Weights of a small GPT-style language model, trained from scratch on English Wikipedia: LayerNorm before each block, tied embeddings.
Each number is 128 + 24 x the weight over its row's rms, rounded and kept within 0 to 255. Layers, rows and columns count from 0. Numbers have three digits each. The size before them is the row's rms in percent of the matrix's.

# layer 7 attention query, 192x224, rms 0.0742, rows 0-31,64-94,128-158, columns 112-223
127:155089164159146096121117106157125121119124130125160170100169136147154111140148115116141142135152111115138109140100134139127115107145137087152158117070095128163090166144116150141176100121121101109182116121090150139155090139093130058150113148139134110093140166098132145154132125139109100128126111122121125092135154155117146183093167135122
116:171173153177136124131161088127110142138112092141162129075129103108151107137092136112142140105181121125135152144098128105148123112134124089134135099147113137166059126176146139112146142084112159131170128150117105175161123135111162080150138109150156141101116168118158132132105191122125125118117127127095151130096148131149150128104183113154
105:093074186139093098115157122142139110101060150132157108131137111143113128100131125111114151112127163119131126136123118158167114104149122098106118137120112147139094085137156134128144146159105100123124143089112115171097111113039174142123145151166145154121184130164136110093128142093142153105156091136074135112114090119122194150153139122132
116:141137126154117097127093103104104133116114149122149144126124138114105152148136092134096146124102085141124164105144125113109154130137104141136139091158108126136123131160097107109175122104112110164135149122143094163143109119086129136155101148095087136184120164131156105124128170139125119103110177127101131149093159136114134139136151163122
123:101154173180155160156113113152124181119140084144172127156154103095150130121144133142117118079134124135130178108111127096141140116132150107117122111102151088142133136108177126181105119159150148142124111140142102119119143203137101083097127132131115137112134112119158194112137122128088124121118130105147125130148142149134092138135141148131
099:114096103126146105136116172154141132142154114139086091137113149127136122145182131131095118143115114130143117114170123095133129130140115175137102119118149081101133127122166103113107077165131111166116135144130178132127131112147067167124098135089117128150121141119120156115106113104115098130101127143130124127148151110137147170157100136154
110:144102151137121146119113154152135151117166119093139092112126111108205113129181131127145162161121155125116156130151100105114117126108179124127118116138179131098130112153114118142098107122141123155074135076121174140101127136150125148123129121134161084131121114175127163093107120098096107105108105120109095075148180139139110159169141127131
124:094139139110150108187084145096120183084133132149153089159132161106063132146102113121097109088116116108142135163121127099148102139156133124115132113122150117128132145102120166153112140170120103124142107115131113137133148153117097120107135140123119158076168135146119191167111099119119166124158136140135093143204115065125125133119104069140
105:126112131131093118106105082172106089124136095113103129140146096127149108134127148168146160148150155128150118126125126144150134094123117172106125112082181126128161130108167089125099099123131140112140127116115179107092134139142115151072164089104102152114156099103127119073174125129085097137139108091108125096171152138115129101132150133160
090:147129127156122164131144147138103121122118091138136110122179105106123107123105153127142128113179139127135107109119140109164086092142119136133124126104110139154082126113203137115074097159108155122168121141129121124181139139104164088100121116142142151108111170097127130116144159145119130103133141100120164130145140109124174128108150162149
101:139149122131047129152101152156124099132157152115150095153150134144096116117194131111142155148137163131134156092122146122120107140116131121142133128126118126124129119091120112132135104142084161125102128112150146133123117132137170174087118147128149106111119092138127135114138133147121156150101143084189044075116121131132130167104074175141
124:070119159108145100126106138165124137110152157141132094169108147110108126147159133122064131163135120136116128144118117148084115134136102182117094168123135104102132141085121123142154111141165087113130133151121150154125117134146111148139145178078103091145119110108114121135156079124124094094113145095160112100185122130143107151120109151097
107:138133132091126144149096169144150172149143129146135136154117130136127157141186120126128095101082139118129127071129155092129191146116140118114123093124105106099134136128100154112147171137180137114117124071133130126140135114118093110139130140143155114116129097157115163179099114153136115143122108102152103142149132120134129168119046132140
101:101115147123122124150104150132107158116145125152151132144120114093142125137142111140089146115093092149117135089168109128109120166105123137114105144122147092125129137119153096144154103132150088134091125151136132134151165129131115165148107113103079127157109190110135122122128106129102082082135165140174148129157189158128106146151170150114
124:117151077094135151143117137137130118126153148117123141114092085157137100165126108129102143130099074154122112182107137126068152156086125148167138165155140141071152122135120100109109100080168133113083146141129118127127129078218133153146137107140121116141079108143136115137152133128125116133101147125143106140138132111159067108108107120099
121:120181140140137110117139101083106089134080095153116147110136137056129110116053132149092134102157094107133140113130128172116106107146084138120114145154171124157124138114175132122129086111095139141138175179143127126149132138161146109135144097138089136129118135114114096102162136118123137133117150163108195177129124175149127099150179109108
121:172118085114137148141130131141089120124160132117158123143136094127140111148156102151144144153137146144123152168147105116139150129112181122161135144104176127102131132118116130130124126125164123113097109124153165124124115116186127149125119105116154127137085068113140153131143119206082144126136145093146101092117138120131089115118106103128
122:153073201150088090086142114157146111122114102144126133113162122128168133101143118134104166156130186115125122115107118148120118134143114092118109138096125089146089152145160116100163117151139104130131130095130146144119101121089165103155103149140153133119158147125173114117102145115092092116137093133084156120153159137139132141118163154139
098:130152135082130133167094122091135160144162125152109124157108129137124163138137110109136122094093155137128158125112117123154142178113119155136138105124167102129130136129090102134144150112154136141108087164097122115128168121175085157142139104092094133146112078143127155130110142154124147140127132135149115162166147102098072116098109112130
121:132151120155146125121095086114121162135105123149112135084132140162124131123074114110133141157160092112109138147137144130116123127127093122120170118151107129136093126134155144098142157115103144159160145139155111129185110124109162081176079109164146140128075198146119140161093182143155112135130152162109163134123149171143118153125161115121
117:141139145133102103093121126090126113131161170159147170179136121105082141109142116114129112119135116122119131100161145141116109142105083145131138139137128150127130122105095144132116181140107139170135137151167089133114118146132120111155118169126074126170090128179140116143129143130129154123142188145136134120125116151131094083134121151105
127:126099120147148104143116098138118109152121130160105141127140116137141137113163132105125156184140133117135133141122085161115162107144101160140115092109152109108087123111126143107115145168152107095120123128101102141136112089105148111154128192163110114114143107124136126137111155173133065130114080149115101082126116130104087137114156083154
122:141114161145161112138131119134104123117124136132165127144163172090094140110084150109113143155177156103126116141121134168145076107197079123143133124079105119146102135104156153112120129174109102143160133131119117151141097127100156098117134188138120140135146120130127114147112136115137148128122097164143131097151069116129172150110149095118
106:126137139156129088120135057123130114140111145125084164137098140106120144100116103129118116106127122130122154139075160188139139145150134099126140118087100119103151134129124117132141173117120119130137157115127082105109116130096108112158103140116068125171117091149138146186161140173123169147136149164114131150111127126125129109151124147104
159:162135088115101134109119148116123108142147180086116127154119110153128121129142113131138120126087115134086140117141117122114184184109152117101129171157143148076161120129107115148112124107127156122085146124144144108113119115154125162139100107130107167137139111180134130186143095114148181154133108146147100153133138153113097098161107122095
118:115098126145123130147122120113121104133098141117137128152158183148100154100094132115155137142116191095109132128140116156166107115201086119138127134138127127151087147094135171120135086159080133127159142147140096139132106129060181141119077160166146153132156132121096103159086160123169149169127076154125118133124115133074167153143112114146
112:091160141105113156166107150147130166125132126127163105156112106081162108110134131119152154144135119146100163144118145143117106125143138116135119090134141107130193106107160154159072127132180125129104104112135128111112109169165176134085155134141131103083146116117091152081133110137141157124117145099171150129137122109143132131124171125146
119:087102113116114142157079150108121161162130180139131140177106157125101154140168124110102129148096110123150106120127120084112113148135088162140098086164121119108147107095115168116131132144144096113121078155129146139128122092150141161111125165122113096131157143147067103100109118115177138135120156133151110132171093114111128134092092152156
117:155123107163135163140118135126140068135123122137124122119133086157162115096156110157147135097133126122129176077158130116128164101133169127153135135108106102125163129130156143141115133134159161107112139110129140107107128125165108114124150133121106155101083074146161115091156105146127144132089111148140167119098101125165160109099125115138
113:107112165151106122150118121108149106119137114187154116130125135137113162119157109108136076095139147116149139094134162125133139116107111113150123119100061086169099125154135129138180136165133110145154105111147092114138111154096123106163091130149148111135130133085154169129119185159156100128115182098145137140097151093143138117062099154143
128:174169119138134126123140134104123118138114152130126132113117125079152072127156111132147178149157117108089125139148145149085126125168108156144140135168160135136150086131106128083129120091126130121123139123077156127132098096159154118155149151141103150101157134124132122119137146131153105116097121162104111105134130130122118121091179092129
108:072099114108161120121122132134121124112096123105145160142113124154113146130094136121118109105092147154125072175113084166097107121119106146139079157090133100097147149106089143143148121149158104086111137144110084129143131142131150133125181143124156085133098091152107107114130132150124102155111118127181134120137077129133109145105128144125
092:183134140120101143145166126175119094167148123095138135121169155127133121151153170102126066160193164153136109110114122152154123117126072096137129129116110136158131167140139106122089100166145180124147113121096111156125118154134149119118141149120104100120182162101112109135122132098153116121117110100137154077142124099135153150090166159147
091:151108123083136136131106129139139130167147113118109149115143137144178149183153162113084089107120140128148144102130170132091174130087152119153092109122124103155124111163093089128126125168141116105174118149132120118158146144131119111118163151086085126117122130110129116148121135160159068145102111119168096137108153137146112128128114103091
081:118127137083122134127152146140149108128121140109137156120090118149190164172175128100067115083098154134136157140125121156107154115124157116133099072155114109103096103154113079107114123091126108094137133104151130138110110062141137115140157146115132132113152128141132101140090096163149098100134122102124108149146153153160101123081116145064
098:120104107099105131138099150121108123144088181134122167128112158139167146168116104121096144110110111130120143087132165117110148163128172180120081067146084132128126125131127130107178111073140125133154164122167127120122128122119097149115144124109126137161164154116170127128106142145138135133122140133177110172130142141125114132146100150132
097:098153111146161133147106114088127136098123130152113083171137148121097122106113144115127126062133146085122135092150126137134150075118114115141116118126111093154133119086145138164123132172131125148147117138188118115151149172088118125115107153154126151113130126102161146118150130163095161158131138102146140141110121112104098129121127094148
089:148135133175117122155124142116136146092134117154135106127119144129089062089136120137134176146176094142086077139122144130125088134148116125135142159102155128103152157085147153133143125092127129169098148147142158115128081137161156144125097089172162129132095131136143138108140179088108162121127148147122114111154104127152168146126129160137
099:168134133122104154142092136098141120111113155118111122106106159097124143116145098123136154136121126139106101117108140145079098127109111135115147118149068169153152123120121112115155122076122131130134162086108115144120114114110130112183113137156085146160127144157135149102073176126152178127120134123096150182127133115104139108156114182155
100:134138184135142161104064148083126097118125159171131142133086164118092131142156104142131132079088117113144124127147118085126108112131144157160141095144145142116116113165127166119171146113143116133111103134141111093137162082106110105130086146155154131133103153121161153158103114142133124112118143143094101180097133115140108117122106116132
111:126091143104106080085154079154105128107101097099144161117136132099134105152095147145096154143133083160164091166121096182134120159116092107104127160148139107130170158109168106141170087112091116114115154122126139138116122141148121124120149127084151131120104152091107072098129112111108109101139095182123182121159155114110105116110173104123
112:112121137175156119123164120145109120097128083130138107128182108126119107096116152120146126107165161100155133145125100127175107097124105119152140163096157118156127143125156149142101108200118151156129121139118120144133138163126136128133151142141161109105092121083123120098155120127108122105141125137108151065150141113132146146142173085137
099:129126095149114132094119116115145103163125181105092148099080153147134161152144123107146133083113169129106140095131148095138135120126141132131109103183077165151105131164096125070125151083124166156151133096163145129149154095094111134130138141126129131138144138131138150151135126105166121131110131114129128173082169151128111135100097156106
081:113094101144134146143106147127094156129138151158106076118111116147120115094120130141157164139142162102090160115145136102164103111168154169151144102112109104115106137108166159151096146156161141104133123136144136109119142116087135142112077086128199106143149107147138183172167127140117173139124168105144152088111116122126154135151136132194
102:150157131105139144081114150107141144168115155119106163157095142098112171134145117148122135139099143129102145101135137131128168143157132132103111100125117151144125140121058157112141169104142138149111128133141121114136168086130120109114138145143072135149109102142183145161124105147109127146128158128120101151078140141117090131146076133103
108:168129126105090151147129147105104114127156136172119091073132158148126096133153137124126136112184133149100115090145143071145083116094149125168135111167088145127146114122150129131125099096134124144150142133132121076159119121127097137152091108143145159151159131135133132115106176094153155130123179104146144180135118099183146106126148176176
089:184172101126097142130145148132118147152153109173078133137113108134110078130134112152147128124134092147105102104137154099124129162117146110139144130096141174109161153083101144113129133116129166160095142133128146100112124147172152144113105082157109140101111102156181189136140134098125154136124149119116120114128114122132155095160129132146
101:119141102129163089129132099124096134101135101167121157113140126121110090128048133168104115128176115118148139138151116180135138113104110121130108157147151113130153110115154110175108116119118115116164139141137131089140171178152119094139172116090139138114112130086134086099147115145129121154143115151128176124131100157132083070117186084120
107:147181089129127191114107136104079131129130166162117120138091128149121123130117089144111116138155112122113122111134172084111123129112155132167148094142107150161120100110130165112157139095131147116166106144151089112151110119123103153133103093160100109116103144162124149123118157105154141157134148120133102160122116119158116102145095122096
087:184134122124107110130160096126154126128111107107129126133175082109149123086129127132130108136123144146151124131158119143138143136116076099145156152110140153106111102136137157147089089154110111167120163113110141136105118118154148065122178116136135099108155126140112122130135119129135174143118103139108145079173124122108127110095185108153
095:152132129099123139118087148107122153151100180151102154134073134112109178129137111136113165111101089135136108105136162112105128163102159169124106102164126115119111105110121144104170145080120112107120086150175131110149147100109114133125110116148089130135115155139127119141104126153146134142144141141157086186125127150119103122136067134094
096:130117130150124093135145115121121140140095120166121140135148112095119143079087115106133126167132147102137109157139093146128133113141073127149151122130157160118102104153119121142102130165107122163147142132129081148116144122087200124168115178151073144118129151121116108122130149139143135126129092151077143086143141142053094128164170096151
099:112139085123098124117152153131124097188115135123102112133108120121114155110110138123139121097150140103092155089116147128190124112149123150110085089126103154129102124105154140112093114109134163170141185138182125116124154161107045136111143169098127144144146124128131107138133122106141159112155145152168127160142118164118123092126124120130
085:174148099114141115114130151113124151151114144120115163104100099108125130131145157123148126105137124049109116138120110141149162147139116152146173138112132161154128103171102146098152157110135145138127141128113113116160176103104119123176106139158058143115101114150179137178102158123122106112082148124112122073127170125109127156155147096114
098:093116127156152111165113127117125151101115142170127122143137178137093143090088122110127164093183184098125141132150153110158096092158131135192125078144108114121075112109163130106086139172130105136181115155179148161115118139094133130104099149158162128147141157111088111128129134123137152152170103121156151113131135132110146135104122121170
093:115125111119113137141127124138130156124124129163174101137113120126112131090132128154202126144136136114137127185150080120143110108125098126153154157094142119079144091127121132139095153132114121159064112119145136146089101112147148151137137097134191120142117149134082117123136103125117129121174161109090123041131146136146181126117130119144
102:185166142128064152113094150112120119176130171158125124121128120127136101112129089162152157141113109140068127095139124100122135157141105143105144108161116150112118135118098141112143120104125145147137195108101102103121076121138157124154090129160083192149147116215167168153135148095144177147136154143116111161135118139106095098150121157118
089:123131112162136113132124093124135130139086141139107146138131130137099158108108091114149138126153143095072111136136098118133100087133123162147131116157114147123057085143099096106135133110105144150134162119144114113125118097088162109130115120173101134159163141167173129155144187117113158145165127158093119150169146115104136141139126167121
086:067127135145158087105139132112142106091145114106092104107099146128150117133095158120102150077110137106149142111134116169113141078136116096108101107140117142173160141133163108130137119119148147135157169108155127097156167171120156116127132124080150108117142077080145132099158115145134114122115119124152179149107114115168140093123163108103
097:088125089148113127135141123109119132111134122147083135142096143106137142149140117116098151115109116130119157084139141088122110142150180161117091074132082138141137125119139152094161114060151145129132140144161176121147141105139107134087131097112156127149166098122155148137143130123150158135118155139164136190124120123134124132129097167142
098:071119105124147095122154103092124141132168120156071107113129176131146132134140156122124133103151144095175159121127144184133164068146110091113112119122125059143136147113176111118122137170120118116148140131169168124140159149075123120135092167082140140123131143084093088106116128137110096107136134114133164133080135133130149151141165122137
107:126147148152148102123128109141131165108112109110160113152148121110063122095119138105135065110125111114167130127102103139159163114154097142123144143087149166141122137142109137157115155133126167153112110139164100159131146146134142085085145129152104074101131123138180175184177155140077154139105133133112095095121135103108123124147125092143
087:124163127096090123126155145101126119145141172143112152140139140107121116136126147150129145148114116118170092135127108174112121116093115105139126132145147135135176104137171097139161120145093126097137127152145147118136182146137132156172140104107103176113107150110108065099126121153124126149101104163123147119109146129103131153143166096145
100:115167167144139135098121120156132120146112089128111136107096111122188135157151124104139124140129114079120167127103126146133140083150106150118096120080135079137099169147128112155142137131163097181142144119148137148112094127131093117161125158109094115128107114173174152185127090136074113103165116129094120140156140108107134113168147099136
091:140158110120111138099152097148098143101152078118160125062103107140138120160143133087094118061135130125123160165079116129138130119107099090098106120161121120145132146169131103113141160112124143100133144095124133144159163114128109105132157125098117158117071151147136103140129162129146122136141170118146135140081168131155105095137169121148
086:134131141174080109165138122120138116106123139090154083139140119123113105088103131099148120116179110159128088130109100155151107099146100101148175135115124139163124101141153113155104124168117132132115129105120114156111114102093169146125102169122113097147147149128087153080118089112169123114128134124086135090145133123121164111140169120098
088:151164126129154117084173113142114096124136137134121112097146137082160125192120114098124133121136109142094150151091140127107148082145120156152126089141109087170116139127129124119159151111128134185135173113125100149169094092121132109141114198076132133176092150160149102131141125134062137139141111144104136156137141103113141126147140109136
087:110112094122110095176099072110119109135125125122112186141111131094148118081128098143095166124148151138144143108142136101135181089171132137140125077171113105114135137077104142161128149145130113086143141163107107126171121124090128117161144120100140150139158083136150173159143124176103146168156112149137111165141098151101119128113131137097
094:120100141146113126148119121162133116125151134142105115171112138115092129099139141150145134191125170130119142053177154160137092144155134138160150149092114121134125130084149143154087122166117134152136106131151114096146122136117140119126094150162142118102152097147170150079094103141122120112125134157149132088135120121135149182129092123128
089:093104083149120087150134136134153127118118130108114156140101149099169123098128140140129188097147106148107136131157112105104155139070106108121120148116151131127141146133142145156089140111098140129132144153127177142157090159127140122166127078093161091118152120127142169075095131133158129112131098136192126138168140163118103140125136152134
080:171123124133157124143119145161115173136166122166105094126148124072111096137104102139142104151139114191127136092169170126074111095123132123198101146132110169182105112131099125140113138094148116124147121161112153154135133102157147131123073146161139115121088177158138144090117105116143147112107195155100150108099136125101134151139122078107
084:100161120161142123106130135139133080137123119149109109134150156133157130124127137156149159150126131124113140084146132174142133123169122158100148129082142164100081146091167111139122139115098110137119174196109145132106116170127127141126095143154114163128144089099133125157106140150133105133080082139145127113162120150089113158136139091090
068:157091090159123182176126123107108126103143119162121123161104080151134106100148134153103123142137178119144125095124156107137144158161179124141147109136089141118093129112138137118105107106131152106159099103096112080111143104155124145127136112182120180107130089111122106126124165127144146135120155104108138076096155123132104165107129126115
076:118124116140121146147150105119112091109121134127130088116126144134132123140093131140141156120149142157152131090131139169122101118125141059127116115094087114157123141116140115115097138124102159114113159103139152096117105138149123138154140131055124083105077133151123123037138139125138139092174094120145170142104111114151162101132120134107
089:128149143096131139121125132122110124146137170137118133144116143132125145140124119137095109150091161063159136119128133127156068138153160167130155121114077104157127128078115121134151108147196118103133102137117132118112134092140099159117128159130124109122147077139120140137133091149104126108119146108108104156137110097123131145117083175082
058:117180173099137090157158135131122126147087133109157128150157154065159133137125136133121121103121145164106165121143140144069160126093133142114135106202153095145122123130122111134142157144163144132096139141122141149139131156098122093103124149132147130135118156127137143116179098110092085121147102106167091104166130151139073122148099126141
105:152090129104132123125135107140125104141127135129133134131101144095128106151153114089098142156128121116107145152136129082103090107139105132189101114132101131173109141104108154134162129129108104125130100116143151150163083108098166108158098150125128131136125129168131187164084155150080132103148147139111107117137113134124165109138130168122
085:170109117099148120091140116181134120084161126117188141129118124148110125213114148128109145138146143115131129166101135139134118136149098141153140103065119103124155109134112110140166144086175121135122136110129131079116100071208109129139146136157158123137084109141141102167138140151142142114115145146135135122093126125150131117084111150144
080:081161141114141118145100107107132120141132122146123126160159170086082163118118136128128106136139124093102096091107138134137087125178111154177148162110133169122084149088121117137161097143125116146143113157120125091200144088135105112123124171162102147137119096115128095145127143149152128156111138126128127175136136156129138149113131147110
079:131108058119161149149126138103121117127136154126099172138137117153107168102124092158118133121111164138107130145163117135128183144120143170142102129136160120143133125109095140139110132101145133140109096161132145134139121132151143144146124129097170130135078134156134109074097132143104140102173122109108148161082169133138138131108142160118
077:143107182120055109145123099142133096122118160120112167150088160162132139126128131119105119170133202157141087117111121114142107098138055128150125142122067114145115153109143150140159120175132131125137131128167114130104078105090155105144103150137118103078143116097137122115103106130106156113127164087095143111128115126141149159131120142139
071:133127163115134098135113133160132105127191087155139094130131157122122159135138114151144117115146127174107141123153155134102165176158172148164141112129116111130117104115105131093159166121142121110117120183103166117158134116110105125116128147155115149141127095106147101126116141153155120087122109125103120117137120129131086152093117127121
093:147114124136114107126131128134116158130095131102098172124154076192115133124138127119121088123128132143139112171097115130113127104129096139139126123134125104109113162140122109130134121127114123147139096099146116139133176104091150115102139119147139139150074135153123082115131087109100127159151160140118120103089117104121126155157129137166
090:128146084138141116104167130070130114151107140136132140120134161110163145097145122136112135113108108094104161129123165134129180097133132169112136095154126123122103138101143141135150102129129130162138146132159082139122136121074097113141152168123120156099132093130176122178167164176108096142146082116137085166137113107126109114128101089123
091:149142109185118143118164105118132089167148107140152143127128140173150133123189129125127152161152149135122130134093101127160168097142122139129164115091092116116124109103103157119155136138147170098074110148102110078099113138112121132150128174114129123135105123136183126107127138147156104119131128095105106038148156141119084137118143116108
112:110099150092121146148085149107142153146131153134102130162110152155079202103169110132104082141096148108159121085139134115162113135127131138150136135106088151091121095131092115128149141149136084098142101159123129122111166097108108128125145133161102141176179118137163113111079098149147135113124124123102123155128094103121089165132109145113
103:092118147122140140164112090140143102153089157159131116167088139074128105107126138158130112153108137120130135116165149141144163120147143148180109152112113110122087122111136134154107103148139130143117140118154093095095102116123139148094132141154111095140143099151160169135137106134087116093122103119122112115164105124101175147150089096110
068:116127138122110114135149158113148131120108131112127109147142068100136113133131145113140137117151099119118097133158135145123133140130106130125106174122161149088074138082155122141100141153130152174110174180149172097101123156155119144137095108145179114128120168122135137153137139139120151136122106165192091149101135159115161134123127125116
103:115100105129081142156128130092118136150103162107134115134162126111091106097110138138132146148132132164126137145139133095147139156110136119137103171170162131117143098121136168151095130131084180144104137168147107122130119172115151135107168078098190112104114156094128157087129142088127140145118121133140129143137119127137128130152141150158
084:126135097166107137119132138112105131125106136092160126120153145108151105141116114130102164076139086085136143185123097086118102089150123121109128136152148134128179118136149163126111106117100118099114127140142135158168105155132130124139123112120157112113106158127075126123112173116179183158129137115124161171123098134141121114124176158103
074:145119155128146147128125130107110156097149131104144114167126206134114155111166092082137084135112135064132127110130116124152056144130155141141112091153106138131147116118114138113130132158121115071155071126125125146163144097097125127143109170152170108117184132132106148118109150134172124092143152124106149135115130111136110126127117138115
088:112091117141145134138107094115123085152180126111112135098141153110096121089107129115114145118156162117165096102165138095129133083151123104147107123127110137156147119110124145097147103152094108124130142099123137059138136100131137119166144150141121139134062102166143137106161144122158108118148155120120137097097151113157131073161114110088
088:133139175132083115156108095146112126121127127155129158147129097120168099139084122158149143105160152158154112174104142117124083120167153142142135145123125102145122154105139163115145125158158129117131135116114112153123104178093126112100145103146163109092132111102111146138159168098131127169141137097152128149177105131144152131124136137143
101:159186114158137184102129124122121069121145154122109120126113094104155081213117139137117132137137076125091158150145119111103160103117116161131121152146153123168156098143109127122114098074105136150090153149157114178146073117178098136130123143085142111151082167147130107116134106115123121098122162126090139127115151140155145125104154134148
# layer 7 attention key, 64x224, rms 0.0665, rows 0-30, columns 112-223
105:120123154160126131118113131144255125121092107112093100125108114132160181137113196064137132121118116125111115135092106130126115128108109119131128127136135088121115147141121122128161154144176107154122136083132139106114085079136133121113105148125134099120112123113138111116118131121112123093117142141129065081104138096111158169132075130135
099:111079127121161088112158125159201134127127128129117126105141156132105155149124213116180152103115134105119106182036106162118111090144095101112137115139122132113146160153127062112135170115137155151085137075129105119140129082153108150137158140120122154124113140144142096153102140119144099118143138163122138100099134101115132075147119120125
090:106111119143112130124129112129133095142165161122093129144149121132079136080124123156185153112143139119156094148111087159152153090092099146077145051145093130148149114090134079129106119134114112123134140135148121140123090128088153149094091175131126123138154136165107119159120128137142110123129101164136128093123106113084161132110156161151
101:156113146136146123125136111143012127109144118149160146130128103117121089131122058133149142123127104096110133093107106142144134106159116180158130100119126152165137134160099097120155126131117144120171154138114121156149085125101137115167116147108134135122129155136163102125102161106138122130149088157119196132112134142114139113112154121109
105:092154121153133133091114116134159135149147104153126111132135121122162164150144175105122109111133116114147156107094126160162144113132096105146131111138120115113115133140130135115106169118117178102147121135135064126120156142145138102127109100110133093086159205139112119125164146119139131148116126110135112114156179078136113121125102108120
094:131159133097091129138098108166109136133138131122144135118139119152150093131159046124130135126148123179138151108181168087109129152145158116171111156106137111140118111113124181142115109151147129093178116161087114123115137137118108114135118133164141116120124086088132155127155096155112146142123155113157101100147117140141114183101069130129
101:105111146141172100143106145166064122119151133139149120124115116119178102137112170133136122088139127143127086122082131121127134148105087146104139157122118115098126148125143130106123143118115150136071131148165112136160098114159136155127127097097191071121117143139098109156165121137118133122081100132167108089152080154123121139132080135130
100:105146096126131105140137122154042170131144116181094126120142129064125120144136076103113121143126112115178137119124147162134102123147123142153119124148114165160128123098114112142105151092130115108128076131133122148127100095131127110108099129127107126153144166163039117146082123122116135115134132169125117137141168102070121118144109115088
100:108191112182127176143176140128212111125144097130120107135145108132167146114107159108128104137170171088074152124113135122140118123139094128056144159114131069080116110095152130138102129128149160149126181143120143091117135133120096132125131130121123126111135096128141118122153137115132176112105126091150117105132100130119149128142134141142
094:141114135108095121139122126132255119117128115135124126126121133151122158131157164093156133157127120145127123133136136116138143135131096090130146162139128135071138097129148111100124145138138123139118125112126131108118160093156116129103139111134115108098130091137138132103128137152112149134112156096148057075123153103139141117120103141156
088:121098080127143143112128123162046131108134114159140122133128127183144100132114100168162144129088124123179125143097118156136116112096106118153148087119092133153129120129111101097133144123112147089089157127128147108133100135113120161107104152104132134159084130140098112110095103109096120122117149139138166152128128139151149131124107148120
099:117142173152121126110104098127108127121125129107142141141116153123153111134111099128084148155145127148134136125145113106115144112140115127195136147099116121156110156111108140167128132135121112107154111172092178099078130152130160101126121096103087097157135099077128129122177113137105148150115104112136133119128138146137121131114126177102
090:122127120143139107108110109132000138135131131116124145134106127148147078123128045185105130143109125097139156124127145137123151141118171155129123092117146135163129144162100117145122127126119139107118123119120130149112106170121123109118114134162144127114115161103105140127104145131150102138143123137118143157158123140110130103102143105095
111:129130131123116120098127123138111147144164166120096144137113096098124083133159123107122150113124116119164123105153137118108135117134111140172128145130096145166138124161096102101159147127188115114142113139153097145141097129166105088140116137101129118103152137160140125136188112145102087133097133184124098101104115114153132164120066152109
107:126119107104135162123166108145083138136137155125112134100133121114121060159131126176130098139099106188116145125159117099065131129123148119152116143146148131138138136151107135166159101146158099106100126125083130109146116127194111104159136110153098099163092108113168155157147132133142141145101169126152136135123078183170113142146136101121
099:112157140161126134118151147112209108153138114131159139154124160121124160129124187092102114121160156100128152109115147117102104117148096111139124128090124111114127142116171139127137094110128109132153132170149085141126168143154095124140150147158113158108116136118151125117129129131156177145147130072131112118095135117148118125133137066145
105:150141126121136100132112134139018134099156095157164083125144124135147087179110159143152130120154068119144157135136162125103140141154134144133133136121138135146115156117129100159126116123165162107167112156165170113121102116170115168126126107105144139144133131110132084133170121140132097123081138122131126079143137155133115121133141105106
095:113148148142118111107130108104242103146100154105113113147142122179136180107129150101136138151131165156107095140131135114110137116117098122091130153129137112106121144124125108113159138142121160122104107113145126153105105157100125082125083161149114078109126132106138145149158132111128143129103106130137107072122131104134153190120095166133
086:142172129127158134132139110141000151131168114154162123134137155114128108146110079170094109125153138097120177137153120131152110130144143171126113117091135159176113133126104121128132117104119161098147112134123123153161133149140133113138109125142110148129126150120096116129112130112145132118122107126100183146143131128105116087094153139118
101:149115151096162146106163135142168131115092150138147149122127172140111190097161198083151123134122130120140117109143133152146099135128089124104134142147148152121164139161157104116160089125159099132141070127157154158167163109106072086171160122135083136121111103126145115133128149103099122126154130137145094139101134123133130108150135122128
099:168140120187166153099086104116058145112114130133139131149148142153113131114138103099114127150152113081127125067145125150168119112141115130157151129151135126119124076141115142150126162117099128134178129127129139127145146146185127128185132137136148126102121140140169137090148151137124131133161099093104125172132127164121113115100120067119
106:157109165124131130094127096115112110078164137113113153152169161093113124127117154085124084173150142132145104138110160128135171112108094145083154170148128132170084118136092152090140107143148126117110122139117136086158144119083143043143105107137096098141098122114128151115156137145145110096126118103113102064102138129139119090116104139098
108:140136167151107117160108102143152070140089106166182105149141174127132189113136188076101143113169143104149115134139144143151082115145098116142116146155133127160086112098155142144123098111100127099175086132103128128118144110115135137121109084140131121142143151114101103127132142160143148104113098085115143144098173087097116119119128121137
100:162151133127118147164108085086106104125109092104081107146140094119112124127162076149154100135126129131121137076156129102132144141156117132162136160131136161123114135172116153108120084153121116140145111150104091145163146115070141125146113135180078135155141148127189147156134137126098160120142114125108096124130111119142135123119096092125
106:144128111115130145128146125125000142129103154104120138141141074138103055138145111158111088124112094135126126127143117142115158121133136155108143141129143141117153103124112152130139116137157125106115132128114127125121143145137095168135134153127111137143152149129148144130125083131131134131100129139113149139136088152151115139152149116111
104:163096105131113129164114129106052124101087157143140129131141131159120137073174112102111127133133113103187129095126152115154095114138114129107161128141124142153140131145120144109166119129127108130107114147122111149141099113063152136103110128148190122104121164138121093153080160117098117139149144137080132143126147084101095129112136123138
091:101106090109151151084117171114255104150137163115117118119134132121150137134103185127156132102099155133132139160096104130131106137118129134130127147088085091110123103120115143113085139099127166115071136137138119116090113129113136151108144088083171113081131132161090093127139120124122118133104139109143101157173106136145158136164128113127
090:141117127130131137107095111132026160088152130137132120145111165137119091107112032172070122147142124106152152132171124123138088134102167172138114103126099146180137101106100114148122109114129125098163109141105141141118080131109131162092110125125133150138147148121109137103095125122144108140157138157116171136140145130136137139100145137125
108:105134086102121149121183134100168092168154129155129119150136104150136133106092118135195106135082130127127130142120122128123106112098077081122142102121125112114138104130142127090128131135131147120135149097140132070120170110153131104145150139113090162098074082120130124093150120117142105153074135096165138127137103082161179090162110108150
104:113124133077149152111101128101173148110127152123095145123093119175154146110135101125140105144110132131156147143123132124152142139114155092156135117094123124136127153159087123095164158151109140099137109106115115123122105133091181047100133104179135080085115155114103141129099174109105148158166146123144132161139142088132172153099115160119
103:112110123119145147128194137111198081142115125114152114126137130130111120167117192085141137123117101129110093139045130115103109107126083141124112147130114130099143123183115150112081109121131106151076115140118127114158125088186148113163144145085120084125110079143149102156103117129154151131122114099124081108095097127183122124139127105117